config = dict(
    head_dim=64,
    norm='layernorm',
    norm_eps=1e-05,
    beta2=0.98,
    weight_decay=0.07,
    lr_head=0.00562,
    warmup_steps=366,
    decay_fraction=0.644,
    seq_len=256,
    doc_mask=True,
)
Each number is 500 + 50 x the weight over its row's rms, rounded and kept within 0 to 999. Layers, rows and columns count from 0. Numbers have three digits each. The size before them is the row's rms in percent of the matrix's.

# down: layer 5 MLP down (transposed), 1280x160, rms 0.0856, rows 949-1030, columns 80-159
# up: layer 5 MLP up, 1280x160, rms 0.101, rows 950-1030, columns 80-159
down949 106:462523480516412431496542427424370491474548446464548428454492558527506561467449410597430459481519424461496499547505491592540552441441586466478478525458556490520550546427487607554453464499551491485572588507504456531393479482506517535461442551
up950 100:511553540493372532446485509534514535522497504520436442480426458517484480547517430443540573607490488499492523519547556471480512428417456570424521553532504506498517527520537483499538509484468477376435597462444591409436528534546458573456499556
down950 099:467518512552584514546470487491419510525545487561486558417576499396528506545495526446416546504462534461536517456426460469577463551470559517447486574567505568461593445496444465495541578463477438487595383555420496579467538450372473515573428462
up951 105:540464411386525567527501537513516531508531462432515487462527556468423526556469509434502552562451446528484565476470496531487525392514369500561482486509559527419476579472504441486453575560577545582491535525475507438572444466461509520521449485
down951 104:626427498535389431497479557477488464458477510464499478531473465517455551508524525539541558491536411514446489462427515524415496370453517452564454569486549543430536509456522469479577472463619443564475620442549486521492495458410562482530459486
up952 086:536508411523439660518373506466520523527438505405529495516543461533589465495492510534509428507440462371463449486529455469460471480413490528477529482550534460498515466497480477465550658464508443521581533505489584569585492527448535440547470536
down952 082:476478465530551491525482453480491596474522404515545499554510458498456509475395394598495499541517497436507546605509558483528414452584497567393535525436575447587608490555464543456559477511476478470629450408509458522562539459509480492446483534
up953 087:532486566502533571521539493525478465539566422573459476574445424484507480540458470495486542523487495516635454558609494533434570516492527519453530576406470506498413451479485436440442494454446488481550516454462556519418468488566504435485593584
down953 082:439498494528524539528481515574516484479442501432471555444640484544514467532420469618497540431462509437520564396455539486570526483519457517540438533559460473528587487479503514556486602521504491485565468453562463497514407541536428375555433440
up954 091:428511536553360554511446495466543514545510484529484609456493549604457438484463473444465519548464479434461519427477433550550485521473503544467437460488611440446548567535560503513441513581537505444450563498477506539425457500498506543485477427
down954 084:539557540472628535477468402520506491570570539465530501530408497470479509464521515496553512501481447517522421473502467532444507495541583549524482454510467545445523496496522467536478506567483463497540473441559528528429580568403424392462505581
up955 098:532468371561496499440547625516554517505485433467541401502526517509572452537490454442576527488451461507449495494461573515613471531447532482412508559509459577509480583539506425460554461439554501463476451548455546502473415487535504547523648439
down955 092:430513576559510427478500521542443446489515439516478525587501493453423507574554451444415448481410626489547508442551543511506495525524479549515438602496458536523403606506465546538519500467592529504508516503445482389563579528540558515585494510
up956 099:468472425509453510501480521437574522487589511394379495560460533529514426536509411482483573478437492526475541419488497461457490508482445585492488578508484533443506468507670485559534523466523517455529493573527565457436493579456436494432504555
down956 089:500498560470646518461515521514482488532524498628542463457407453483422482468428545556406517589437518506487427591477512502459522500489525437490568434528440549539456502508530533495597566532504437397463456576399487582431523502527566523586519566
up957 097:548524526527547542585505498396598455541556460516466420570536479527558439566587509489478497500431531556451441501557575450439562535464453548545467485521516567473477524537547439556464503536380443481494528435469544589450438541518506478511546530
down957 103:459543534476602512576595523482445494470451412527502485621545526476418559553623459594587474420506492485448595510496442529504544445544481515498494483562533452501531487507525573393529560459494506560550482582572496473567505473488527483559524457
up958 104:640429461427487469482503609439563609531474531553490495559432439520496502482410511439584616467437525391457509591461486608472484418482495485580475421533568453447498579453467538519532455461530498557527484475455520557502493458577546467498464500
down958 108:414469478507536523527528515544440507438411453538457530611444540553474455478443456617448433514463465537469482520530423533551472441486405521478511483520535481451427457520493442540530468499455484567531496484527478535534450473428575446524485532
up959 095:476526446485524499402526537484530506473480398403434574446541548538448538478406535507522504465463533521501568497559556544520559552494414589401459492555502510447509482566579473473517545495517472505447494550388551496493502481494594439487462417
down959 089:591417546459528579524502450466509482533486542463499532491443500513432500465504457462442623488484555562517509511406491489450551513467523520488576587474478493508561421529493481468500552431457373508512637520421411608540579525460500515527520529
up960 102:486405478460485604536507537489561483543456492546468477481572551581405549556475447468564581494511424437429554560485452528500529451564457520418549550427588494484457480528505448398570582579549492522504547547514443559415487504386577468460483474
down960 103:499575513459544491458603489495473520466530443563472524548490484500514502412441429546457510507452586501410440481486558415459552468493579584507447426482396479498552333500484565566483543443457533448509478527447424486517587552458543568511528515
up961 104:558521417539477517474571502534505485525482469543563533500588483588501549505518434494560475535442530516518450583565517529610534485480517561488516433479555504482485556594494566461508458542435474495497540480446498511475487474475472421451449533
down961 099:593491506563493493479574486507455456483499571519445428446514487469458459489497500489520503582507564489491528502539423517541519520452399407436548505508425400477569460482551599428539509446562490448450436526507506499451424519449571509590419486
up962 098:561561413539497497613488525385552355534472506532470495420540459586474454460556518482538445439474473497473507520470527493473484459482473530484483494469496520489427529504500517535546554543536463500505593578537466594553497366479531449471505541
down962 088:441405511434527456526495387507524528588526533518552443459515509472437488609493575606406550458536515442439402500494487545438389585533479484450442485475543547478460562522485490508544509517429439525538504478491478564530473551536452516517475457
up963 110:583474527480486443532432540413577566531567597505490479497529495550457505596518523527521466494458522401554561535516556548468535451435521554483477477562506399419526511487524457412622579605468485555480539580551482536485448484509519433483527486
down963 110:532587575500508495433524483548481528484340448500488349549499534468487540511449460441476469410542470512566499433408431588559549492497561481469505541497481399447565487475537538558571533526536553513441506527475475575517492515479499425472525519
up964 078:486473477525524491497421508543521452561474472465534495507524440549445648576524502521547392424429516515497515551443432471530452431402471485479431480600502487501561535581483492359483500537475483467482534547514531408553524449447593513486421493
down964 087:571499463497568451556531515564513569521513482492490479508487485479476399499476517592494561447487525440571421516463519547454587521470573516434545484471556478545476522477591541526492505572467483514555416531466529432457590523480515469464461518
up965 091:463514466502457549577505535405476515431511556506491543493514555573524513419532447492491518469545512528507515557550453464425515479503371495504413510441479432456502505498585349604509639555434481612382589505597499456499462455520534546493462478
down965 090:505471537449529369470479502563585498467578542488551420453547447493520501432464479473506448524437514575475545483480518478387511471571540482456521505413463615486516405509375476544461497408506597384541465489528491548548451507517417447530534488
up966 107:452484485494435529564489469464573502565428461533425407581594562495500466486512453476593492472556510503443535457586503646570507520447528479423460454484507505473509485504505520486582466550538441483548537487508444581520507425427473506553598487
down966 115:460558516561585486478487500509382471537467520505506504581602376476522513522521535489468564500536575423473527454452550597508514466500523559482492492548589511526502577523501535488500520493499514486401387492467464444541524563576501507491607523
up967 089:494542496517386440543466492479435511504514462571439421549522633543479453493537324465517478455431477529489453566482561461547442471514547516486412469596393460482474573502530559509494538513475411457470524571565536535466476508463440487562514552
down967 089:565466504448423451506505499570501443509547527486579493517434512516429493503546535571500488543535474415495447453480494578421518559448561485506620480542420500514488453417545513518489488546434406502542457532508514517512548506441462594482469490
up968 100:498435445503548468533419541443507467469521422446606437456527478430451551457388505466516570536480468370481573544421463519524609557494491489460497455632456436554583493610433485504480525452533526494557552502479542537584504442523637494441470523
down968 095:496487401470516583547516546501432493458435531497510562461510433488410527545488375591503423488503607497542496543526507472524422498460536548490614551456484446504518547511486509501490494460498559550553430502504527507482459556523391548537474522
up969 100:597536500519487480513471525442467440468339473614406500517410440437477441508509523445530483576569465510449545539520577506495600483457423527483478450448466480508426515533488506441515576458456500453570547546438465560549464503505536453457561486
down969 102:487549465510574472460555466451480511531413420474584543503486526551531538508482496376426509459553484452586463528513557503479523448547478513445528507630481471522432533475522503503507442429477381586538499459502547481469628529521517537507438412
up970 098:534455466421560493472530571421531465518478484419563559487447515499504521535371501502516505518477518492562484414563615488475509513425560563556578523523442471470530539496530445426522492450424507432485569468501528593389369517499481484498517543
down970 100:462511491548506541483597511469544451477488440485546429560516516510469570572471631602500492455491473472592427642522548464517449348468512480505584542518533491528487511504414411555500432455484475434493560461422576538445496572554484449542489487
up971 103:536429467413454492548531560509462581472449504560523474474468599498540468436517472450491564460492469446471476510582586540557460550492442542606469474562544347500488490535461510468591536474458460623563444542505515564489451491438516458523459577
down971 095:569522460519504496450533371483453498538431428476543434517492510369440538471487528556483528519510514523530566473418517510501544465572475509537610563551537555578478605478504509654513507407526504509536504460450487467439489460486489435516533557
up972 109:486456545453451486574473440523514589526540553469530458512461418443534612435420522500479713572547540380445500469501590588512575494444510514549341468526440516526513469528549492499480461545436482572456467389493523529497443520533497506453489556
down972 106:502521459520516425454456542536493450532483550501520534434489460484470431449516505486489423547462430562490456551628442400477469605575460522388562439529472520547578593544512581445544558422521489508474430530461500545539474530476430532487439533
up973 103:523494504536490612475422604432527473569448423535477459543466505504545494461514442451568642423432486370534523481462437456483527531542434480524426515466526420458511520536488495373519485486508503485462513464486504539500387427497508464529566498
down973 105:566442463500507381616487565521540412475442499477551463637493507558496463497585602511568463484468482498475538538464422522428499511420551537450376527507543490409456485608542471510560544490477419489564516501473474601557518492439524536520498482
up974 098:487418511474502535519573577393546454482543527466505432415526540472522474589482466442475591430470480411505421530513537460474536509450565570396516548477549512527500552531409457479526499527529453500459498462565571565414458557573548484456493516
down974 094:533477471522519459513481539558546518581531441458582430518487481514514503579489527517415496524518504581478483336456451449519578517450453539541590448522438631495527507529500425471505523494581481445641491495465469542498455525598514496452577581
up975 096:489420489506365506508446497445528458490477445519438482573366565549569438516502368490545510456547600425532442551473522602535542547357528486554408506492476545472508450599514551408527566467453450515510505514442503532506498516488453469440550485
down975 088:590442521471474539494495563564560464470491520446414536509449574455511505551499562527514440502428489568453519519460466512415506403441566525553458453462498438390524568436609544533466537523512410511565497434487460469505548543493515526489515535
up976 111:494447515567469555462520506522515539457523544488470506533410576514517468502457393512465562461478511487526486481518492532504512542480413578489427569571536509451453547542453476461444417594525458515541433501514480496438552488512549535465650589
down976 106:618435508614502468436430498546601493474490455500506506447553499415490440486487517543499484508527519413556455543495513404489549492520553573465551623545482572469479493468451557499441486473476483505513500592520524534502558434450442622517490443
up977 107:566546494481354557504514548341430447551461448497491487542517502523496420490453419435499586449533536453463517587544553547518463517508465554574501554532469498504446471481458481474409524542464483570510503441498463569513407479508515577419514553
down977 115:489464553441480540411466440448633463582447614486502516470556439513465488554515590546488471432561522564458483482431517540471468486528514520503544452512520509525392516461493504487497450498460488403571507476498496580478510541588539549452551512
up978 085:551502549485417579512451499557507521571511415544492358408483519470558562526525461490492430570451501559509451537457486481512488488497475543469444522406465465435562432527473501486521501449399455511539567464564537422542510482458547493533483529
down978 089:441428460359508436486483460554437492505535552464525511525539469483484430456483568599481538567441481434506480418524509527448484547491397492520504487489563487499582539425466433457493602600543445445447451534520449530447522459471473545455538501
up979 089:426528384450425542506486490452506512478345502548458458459476502474575537441537486551547495486455440567405541546426504505594436505499467514527422461612446415562542433552607559506452518489456432499530616518498547473495429495540518492526457515
down979 089:473466528584448505454533536549446474579646568435574568530489522470421480510442497489475497533407485508552517495590512582481496533479482447477582596430566582446424422363449429476552524550535517524414443518488467424546479473535502518481537551
up980 091:569461507432489491457501596543446568565435521463492498378533453564527569519551503502474514484451477497551526457500585526501528420495470475506523557572596523392463530438558564474510541445501492525462453428565526487478465462467583610503552529
down980 101:525404489524470479468556536499525478487375504465529480502609471599506502464529460481536460590482463504488469494548450511557529519540423524549581504545624503432522514585547528475549541494508501469446499488526530457527367452414513568447452557
up981 099:514472535476550575646466550494494456501542514372491539408576504576433489575486416467413524436487457484548571496435527492543474393385462567477523522544570424483430540492441463429524536484502500441550452525545494480525528453542573561443557445
down981 092:575439501511564381448473580560603492559608369476510532507542437426496555502523531438565456426450520530465439474477487482458523477423558499477478495422494486513575473446496517650596532504498523531521499478569498575464466484550465567513528453
up982 111:555576448451523535516533526466566532499461449503426490502405506517484432457523488447590535575463530579536527491632533556531563535461422448363428490480546510433465530550528554445492373489570499514487571511490465521410462410460506433467600590
down982 125:608502521578416437517487481529475415441458510533481440519501513536450503475521582453566480502561522589511491488495555527442545490520413455456596541533436451429503525541546494403605515589598491486557492543503534488535461414537460445401576526
up983 101:449483526508563624570475542421492415476528512493400517537540438563471380527484415449509478421487497552491473608437426467451651492508522601522445539479588455418449540597452498475521481462559533463538499551567466509468455457424527422428561629
down983 104:442524533508395433518421464517520476521568528545461523489606479431485461500502576538389548495472565518478565506378405589598542486478452567465490506431520493434503442478568512471575478443532454460539548469500511500409465490420493496606458463
up984 104:474525493491495555594528475524511429513476515492473437584381505513510558554575528488567557500457433442477453445495520454523596559489520490511472537484520527514429515494457501539536476667402445458565501408515468448547521475515494477491481602
down984 104:545581498507566445460549508524464510516517521539496424403509462528585517544494454468454472504572437470504512479543468497471453555594470529457587510545556532429534638486490441491478449483488407479434534494528452445532531484462587523501459443
up985 094:552471418437534464543417537542475568474510560471534495487469422430532588511429491515552431577434484582534595480532466472554516468472443510486487502542507441520569480594457472458481373511469529457567510596597464523421592482535477514553549587
down985 098:554549525475534512568521482584500524441546467513534461452564560507543477462538539529542586513456483469521454444398443598548521500503479468451496462526509433491494488462582476609561538447480335461441492492455448440530531562432551526523500473
up986 112:531454469491439544539483600391500519482505567471525534571484534513431471473516442505540530421524424489502591446605507636582536546461481510504431413508357493449490447445509475504591563512522548532552575561461495520426531497551527498481524489
down986 107:493506463495560470558381515445468548514518453492531534506461465495529476608470475498497583540442443489462576434547519549498448428499439526457510533431525519454635552503530446431524580528537601536443513507456463446520568514450519544605362488
up987 094:560497468433505522465526539369486502499443504551414491473359524441515503519510504437572541607564505502521634431514479375519522567514495566519467451486421442459505468520518521510493613575469543544449524514494611534433568438513508458450546515
down987 093:494558589519478486394474476540452442586505553448452492486476557547490435475487508488550522506440638486590491535640482447524526549420459553525524539484435532517540479459457563432508432532436564498448410489528535493522433514473478557488498458
up988 112:495483521532527555550532485463464483532539495424463426553443501456536453517531586492534495500358454534521583425545585469583551517485443550499448429532494363468499569521490447574586514524503536477526525495458561402428464520519540503529483587
down988 099:563517558467531521535448456495570412447446579455513475504498540538502497507579504472512596498422555586537492514425521471547501625491583530474494483447572531573526465486594411515523411520493537522534448481440492484592444541492451517583487560
up989 102:447480477578493560584502514510555478527370461445531369552531458550699569490488455476570478561497510495491513575523543422542491470499501446486408495424447431413507568515545379521511572510484518515596568445533469471486491435460444525422523534
down989 096:523558448538470453436492488494386554494476482489466475519478485568489507509460515475481489482530575512520540585425504423512560508529617612490550576429416448503438511489495487529460487580538496473506371430533452487527510578462471556498543579
up990 103:552504451405472505474430585497444534486549416525403544470582571448487455596395451487549518501512437465498512457495464505488533586435470525520487519473572463459490495513537470438546545465497495511425548509558523500564478519404543587413539459
down990 097:462454524472489556582528527529515516543608532470507485561483491506409518545487500519548502511490446595590436564569501524492451462497434497547393501443475434477502538478569531475337444459473627467544565473552440496506532470484433487484490441
up991 102:583513463511505542472447525483545439537415490539424476515438430456487550488452540492446492536464433498404512438535467550582515558492513602473527405491490505516509552558647520414427546522573413520462532537462537555565441401484534468465569504
down991 106:412432458446450448574445439480434441507383434527435528490555561581562478444485512527457511497479525459534517490482495564501446454511520497537481544486502388467470428523431559553503427485546653469571410503461532484480594490478479561539584515
up992 108:559425443456555510482447517499642557490514513470529490496468467545453572543480535484450521553464513499547588387487452531417602504464503463538441483493423467478521494592519449512489584603463506494425518530467595524463373398472585497542522477
down992 103:509477553387459514379493538470496573437543462481577485530413466546361543552482393500487545470498573447497545465511545548528473536519495535578564525474536515448604372500417556554531501558457508492435424530509464462538553544540474612487404465
up993 093:476485421483445462531507436474577460516438514448540544549464482565446555569525485489557617411460471398513547476536545510466522480475379474477483512527522548511470559545552529403428539529484507498584559501455458492458424436460500510455564529
down993 088:459442513478562580545536437419428590502593544445516447494455572437470448463465555472439457510523460493560557485566466496463496527477470422561511539461488585479482442472514437503499548517412546391516532391510423538530487497514542410508566488
up994 109:519454512543546456636418572442581497543388463476462469582492496528505533486466487501553491509438474419525449412581546456537561509480457541456472516476540477489533578529560454428499472473531455528562539480571429534485511507553508491494511491
down994 107:585531481422493473494523522448466561501518533490556532590476469482551524617556483456485424515400398444615429530448495485418606405521511500492481531423509471552493486406499496473555481574514522455494444493516452520507492481531516502572505469
up995 093:486455489490534439521468498463530540489501507480515517481500459630477529525456473505543465527520510496543502501514455538499560510486505557407451402511436454516473523556641474440532515536557440515488464557458501583381469483527560530406521405
down995 089:482542509475479522487459487541428542505408543549397478456428544482509520408519542492436544490501465479548558577375475569487497441471469483544574555520547515548488541398517493470461395498493557506553479420440537443489506411530375438443505558
up996 098:529413490458563497434543566567537561508446510506473499503534480459573513479434435472582513571505437479483534496482559503544569484564461467433441490473533485442480446533524496468456522528380527457507566490545470527582421501469556552391582546
down996 105:542547450455526499529469561460537431535562561533455480447585537534521386533524553552471506539448527525517468567490525493558487544496461416425454409418548514512465488517573452520489531367555481538523507471473519541559508488526447539461499465
up997 100:543406498536432575482378523488438502520501475482493501542524522542480617507548481488541579541542471401479465496550507458507522564574494554522517570553503478491506437464532536457579514486551527609409540405493518363397460463509548463446501389
down997 093:482551492533565373581537535441551411500530474534492398518556508498441410471504498526499496510405507560438473496412500463521525546519420469472577474522397565492521470506516512488482489405525477447517459488477583586586500480519554510491400463
up998 108:477490443462546492521361533483555444543464437385406464481459499481545475533520533488452458512534526484488434413548524456461544408491464579455498611499512478500498637512529446546553445455509341423458509477499538623530538537563497451558502479
down998 101:458482536513654490517613560416462424547433442541547515522527539492488531563489477459529576554566490524456426463500497488471553618492367462432606534516516529502471521496466537518490538603416443531475476526424494479520614461515516538540447567
up999 105:557504494435550482451439560529522516538448480486450440626532424500447564531430508464504503472507492433499470445533414504567501461435441482517524534531528437504536489528445401555543524410400497474484481469477488471438456546580565435532530552
down999 110:552349565557498496448399469605564487548453516466475584458472563485493517471502538580495560573524485512462502455533556437513461502460519491550489484470571517451550476489652483476504494552377437494526484531570524481538555489460554480512526508
up1000 100:535543440519419478603395607461479493409430484465422466473542479446518473557493418452491567494501493414483484498489462495507501546443412443527379481555500457461543506594436388519511536468521484523495536534461491616489487504533476677463572458
down1000 102:533460496456494505536475364581510503530434492510445534526445593443476543523448535428514504603504473426474509601465557538535496457453581394511473521477571540462478527566507495499581472490520500348475478644470586459524514497480512478482613510
up1001 099:577522396422468475502394537410488442490430496591524510505427476443439548408531509493656493507445431425501499501533489585582572464523518522550479493568428501471505455489465472521551398539482565503468583593433514512475501453474483548514449547
down1001 087:488560445555549525547530488504496541439467465498579470494468487420479588573497607582501478468499470580557449461501562514501525538527458537511467545481509502408516521493448511551472556502507539521557487467535477436524498529528550447528455624
up1002 112:438497500454475483418433487503452524580459500546425439505569550507501504511559479486563503489556418490540558575507441501491528438392555502488454542500567461489451478593541443449407540517497485483491489508579472434549477536472608477540553626
down1002 105:524477540494494505461438440559532375524549609491519481527452435486451475553449503479386468485530510572576501521536570567503492463433491486467442526509484484432539457548463539454496507540515480481464456562502405418468441501471553585467501517
up1003 096:544544459450483448544451539522477563489472422606548504574476531499466513456513457484499602475497488560531470491507625589522512538477575617522445537532433468434433547451567441525553496478483465594445419533430552567433481371542505524548530521
down1003 097:543591541519409570478466454529515506471446441514496531450540535549552602506488499475535481472570488444610456513494479466602480472478464440542458477530532515444415461465530490426472506506557403564512528396482542464462528341494467409422573467
up1004 101:520449460524452424442432508437509487548467403611499470483440457484481458568497497474535522505528532558499510507520530531523626541524457585512502460501416488480454483549567478548503448522578500593513523503495469505536456551590578489440620460
down1004 109:515444538569444498412467445428496461462444460500516463460508501522478519450484516403512515526520452594479482506479538549447603536474611471547421460575444502563534480513404462477465438460433432438489554539458491485376497430509526580422479405
up1005 101:537565538525481579497571503498499495483473451501498484514475500506479468556529511441450508530446456532432501491465617492422540465457547532453493587531503525441440477539520501531502470481456416471555585452597479472506380471459557583534548544
down1005 098:529595465538533503601520446500378472417496488449671446562478497470522586597498489462444511452524448434495458450512567511592445579472504504536527512554584553490527461553540487454472473481498433511517444488449475506527519594518420464530499479
up1006 103:556550459465550460534514530370590506501562490455473449536581432557445476470447513494546491599606544450593527545570508520476552578520554525552428491513394461488527495499535495384490532479383508550565541411501608469524485445527500477440480566
down1006 103:447570553587517550406484426518539460462469454432499557553485527421554542485450511489614469477459526510521527497524514482536545508510514493482556527481442539464510402468568477538411391440525450447506531469483466453476460466588524461445472530
up1007 089:486494484531427580479552503445545463459514554474434565562469519558431509488479461467469480463514538447541451511466493465561512509497486532433502467609502515514552543529581468483505590564494509492531492561545491478426530534401520526504518468
down1007 099:470507475543530467549463467511519492564520581489471553532542487463525415387407550557442487547501451438552521560434557581510532520344473551484473480458507466477450566473522527547583508546504402477474468415494397507477531462525521489365554457
up1008 098:464449520487498572550581580414450485534499448461475468517581453476576495529556505492487455510624418556427446527594437533491538529535437445504461477552489477437463514536423435500467542564415438571542450578512464507478461563521534552508536450
down1008 103:390569431533469597499480419532505548516455476502509438514483541596411495473474457485511525435453520444565576525573499466539425441506503581537475549403481545450531481535525599445457514491497491513444561494465462443408534423478502495548592544
up1009 111:534576394432497466580482487457456442506509425463520516465469383501481567502470512492604527510405426511472577445543500518486547420492508658534459440523483449485414481499577521438486505525520499574478556576549551471513555466397533533453455529
down1009 114:460555497462431488475436464522525482412528464468567550589463384503405477517412501497406451505516487502548531491515563632460557448418462490585541391437503589515522439503548520422547472543429489499463510537538498526513585503492517545521473504
up1010 109:491561544535558541442481516534461482456508502569488500563563502537488575525407409450507423499472413556506521464516519422534517376535407455471451572474511516514549558559564483464448395533571497587575588456549416443489386508487568493481618536
down1010 121:529530517475487479421455618473444454506576503516442496619529457553440527534463488450448480409491523504587543472446469455433500412445547558551508506515477528500485609427523494490537415477508506428488563491459475501444436504389627474485469582
up1011 096:508476430438534469559513485539474520519544581385413531494491524482425550516490535480575561556408516389510554410542540554528608453518555518395493531478570501502503564619528552493469480452546507496474550467477495447471485460525557400488420555
down1011 099:482513485499541564532469520537464474612582421504518477523522448527560601450570591577435500511520440433488454589523499504424486591569589544517470592472510507463465491374494524503483481495499345501502457460511493552488553544475465602415411526
up1012 110:445437492474535512510477569454436478536544500450512424391473483607465581572577441490472471450492532410587460459446550509544497450452523478547445576525466535531471538482491400467501480600504417536448527509476541502515542489488437518498585483
down1012 114:524438445524521613527540489527470483482545522444551473549502514470550468548459454463456459511483459500482489454547548568415478473486556488556453481498538490604626466473454443396460561511556521503461499514537514517537510442537491477407536437
up1013 100:523409451550470515531535504531513403571384430486529452556490478497579577528479493495580600578479470474517494470561554462500520582606492556534474445507438478505444452513565508524438542482488462511399415446481486466460462491529533517496595490
down1013 097:531530518476467402472481470520423509470511443504506523518501490458507531453544479417518531567482489474501434519523516498476403516503464440572528556454452446443426419448510398530501567487539423554573469630467518499488531536462500537413493543
up1014 094:620404557410476569555508592450530496508539404459447542482507414511478616530477458440447567493439484512515545486446546448460492469454424536495513534563521493527486593507572480424524586565388497496594504458481552491425433516510554558455522471
down1014 094:583455507474436438529547567567482473551582545451468510493581484441553450477520536503475506439490490426533453546475458581385508474505406498475503409455541507484411436474476457501549460535507472489597474589468486596465579558556531569547497516
up1015 096:555565431523509565486481509430551509485428517551514583431567564547514539500443403458544452502493444514477456447445555499605441464505478458547531495565634490530514486618523440454443573497448475475452534491545470446525370542516471524379482504
down1015 097:396486533502487486491398537467503483521453496564430538433491515557562574492410420461418421437527602557578570498463435512568583401604512464479482419539525521593555542553448495482488480558517488449543440491484518447495457403465530408567618558
up1016 083:588495499516499595554499493411498480466369452481453500452583512484460601427474452507511475536480599416558530589474508524526480511482528484530495568608517489522483513550488469520439520530345427581492565520463505520598520466468462535532434554
down1016 082:428451508493474513571472514539593457603577517454469510505585437519436601577524539476508499455429430512504428505583440560558485407532476414534434480435524521448557426510428452410483515537571601471449418553534480504503374563534475530532527559
up1017 110:477511442401538514614491472452529422482411481443524491517420475484435514464495445477506578488448429472492564400451449428449525501509492468471484472518469448542454530617605463534448605486514488552521504481568479498498506433479547524511531480
down1017 112:528577464456489424532454499532547516544511588573487505421507406518523455564575493501524450559488441454491570496428516462567541457465543409480533482548467448465435432430542540516594543452496444609486520525440513560453540521517589492568560493
up1018 101:494526538527499487482498551523471447541428551480384503595490446410512467476489404440543510472492420448433553484529538473482559435567406544540478494541461469550467541579421442457493545544478488535527536520528467498448477522424485446460556500
down1018 098:490537528539513499427544420547427484492518448470526459430464447524430536562543486396454558521438468522518451591564573542507391460496511491502450499443545445563471529483451436419453503480499475527538504537592539588555521427563499563555490489
up1019 092:527582400398422559475553489461536462510370561541413445527462559498560485479396510404511621424515563502466473554571554445540539428508476594563469488513563499422470479565484510437493505580512456506426499430529511467573535461398493442504475446
down1019 091:514464478527489497448537545522429412573509480520520514556454530509490498452423454557470514481513430448471547506511562507467483533480568561537545563467486530552456391512603455502430542526486432395492469499393456526572553602559492550489559483
up1020 096:551426497555499536550462542452550468525545444493501514598459458474492473458530430454501573432484456470536489501504507457492455462441425499490496478566403439504485527485503455463529483511483498456571504568496516595468546528500473508479534526
down1020 091:397518450434527512518505527597411561560502566474527484524567506420551487555575420545552429510445508502454527623557481474466507510483501533474462516460509508482526499494485547581513463541441489512521438464521500419430446477503545573501541443
up1021 095:476477508518478476575479501468520437526546417458519487554386506539522582449484507521482555552531454451431550534505580516510516517517443513415448459580430529435441595493484472420542560516494426502521472464458519544414474426481494493553594411
down1021 092:491550528476551512507467497466571518471490424500443459488521493525479610536448475459568495497529446472587599482526540525449542456473541541470515506491481535448432419508502502476524471515476472451477471506515504515422578508505513441455469494
up1022 102:469506480527496588569489541462528606554504458454534470541580522537672580438581538506507521471438519488416470491470479533512508361505419541433465442555549460438424521486504526530511436583516482589568484535436549527497457552536537562539542462
down1022 102:525555472523538483487490487479463498526520438474398457514489402499465411588513429608565532528510506418519528524555602381504503480349480473457475505447490497476527557554532517434585547541467527548503473462492548467528573442473497477522449504
up1023 102:584474519502471494461399498539477482550516590437528442538432493509537549600414533486551521647405551458509536400545514462638537556575351558476473473553542508516439484484491525444481460529499478507574500516493500421520505513424578518452461549
down1023 102:427496457483552573567492398512482525458574459519542524569497521436480408431539396538517477402513488526519517494461486496538480464423496448475551455498472588542473530438432444448439577582400502506528491575538370593455506492451557460470511514
up1024 097:524445403538436535503472505502576520666419472549545504492414503572532533482555471500500460513534481540434482416528573444496478395501455509490489469499540532422476530423547504548499567507570508476448562495423488486468535430461551502503480442
down1024 093:461454427481536518581437586538448426444556542532465428457456465465514423479563481588455549534390467466445556574560464542496437624529498398544550542437479453481528460626515488498520506418487567570482471563515528549509441431528463541465457506
up1025 094:512487438518457525512544560497577525551467465559576516487580503472458491523429472449487507551515526576530488456458443464488639344524460612436517342477582485533478543539532502553431483532452533482431525439507526588480441514490495491475468593
down1025 093:515453527485515497526592445554491498541618534545414474548386547607490568495472522571454438420531548568494543586504516552573528602462575496570542542521507522456476538478458532518482518434540553496578464531478474451460482509469475546506434508
up1026 091:514507544414518518428525564432593509531511520504484488570525472527517506540512500471514504412498491578527636451452393428551454428486455519534412487556534466467470521547559446516516528548515483483456468452495473469619451415478617456505522354
down1026 093:575493436486476435471527482589509523512464474491440473480553505535526495482436526584432444515575512455546433535516619548386547529422537466588567491526513441462387570442506534429513515478535431518512433451421493494493520494491519463534479538
up1027 101:497518505447526535544437507496511472506415494502602406531474523445535530496471466505416502526467478562523515474578476571491422392437444563474477528563482506460436542532507411510507473581439562495494476531521456436449545352473513536444530595
down1027 097:457532560523471492436453435570532534507491475471430574517488540450508565420476563443478524475476538529490472450541572381544546494604502494643529451441458512522543522437552482460513481546465489551517576543472513486563466503527560547542423466
up1028 108:563539552429452476582446509432576557550465461546546461563535514603485508499476454449605582483510477463500483567477538481478538530471532524519424495653421487495510609554525426465490484509390427439445591448491488468546376453475535526486588479
down1028 118:535438481540512460458491529570501473575547606502505561527526469572429403534564511510521509422526452572523492404470395514448519433520485522549489434450546474540468575541435394530585511480437539481517524468565532491669493537481479515512532404
up1029 097:529452477397515508530509488495493428596545523440520449505552380528405547626506436483514572538418451520543491512529568516557551502505407518414510514552611467495401504477474533467467551467584520511484549416511552500478499442460601498522571488
down1029 099:452509447564518582536503510445513514359466555511503473488425564500523400513466578460487496538520420466504521405388487472507509515481506515550432575589514560575632398554504535454432560444530467536543575468582508409504483534547413397446501492
up1030 101:512522533505484554445465539494528413587447496468523499542422509565454430361550487524460475496513492550559448491582514492489555518517476630501552440516593483482420535513517493514557560481505509544494606520529450543463498417501531458530496446
down1030 093:590468544468587471536571568492500515464489535465523457483417449464468522590473515407466564428426547552515564442407531521553554523517591478504511569484561550549609525509536457449347530493442406538497456603498494598513551491514534479540640421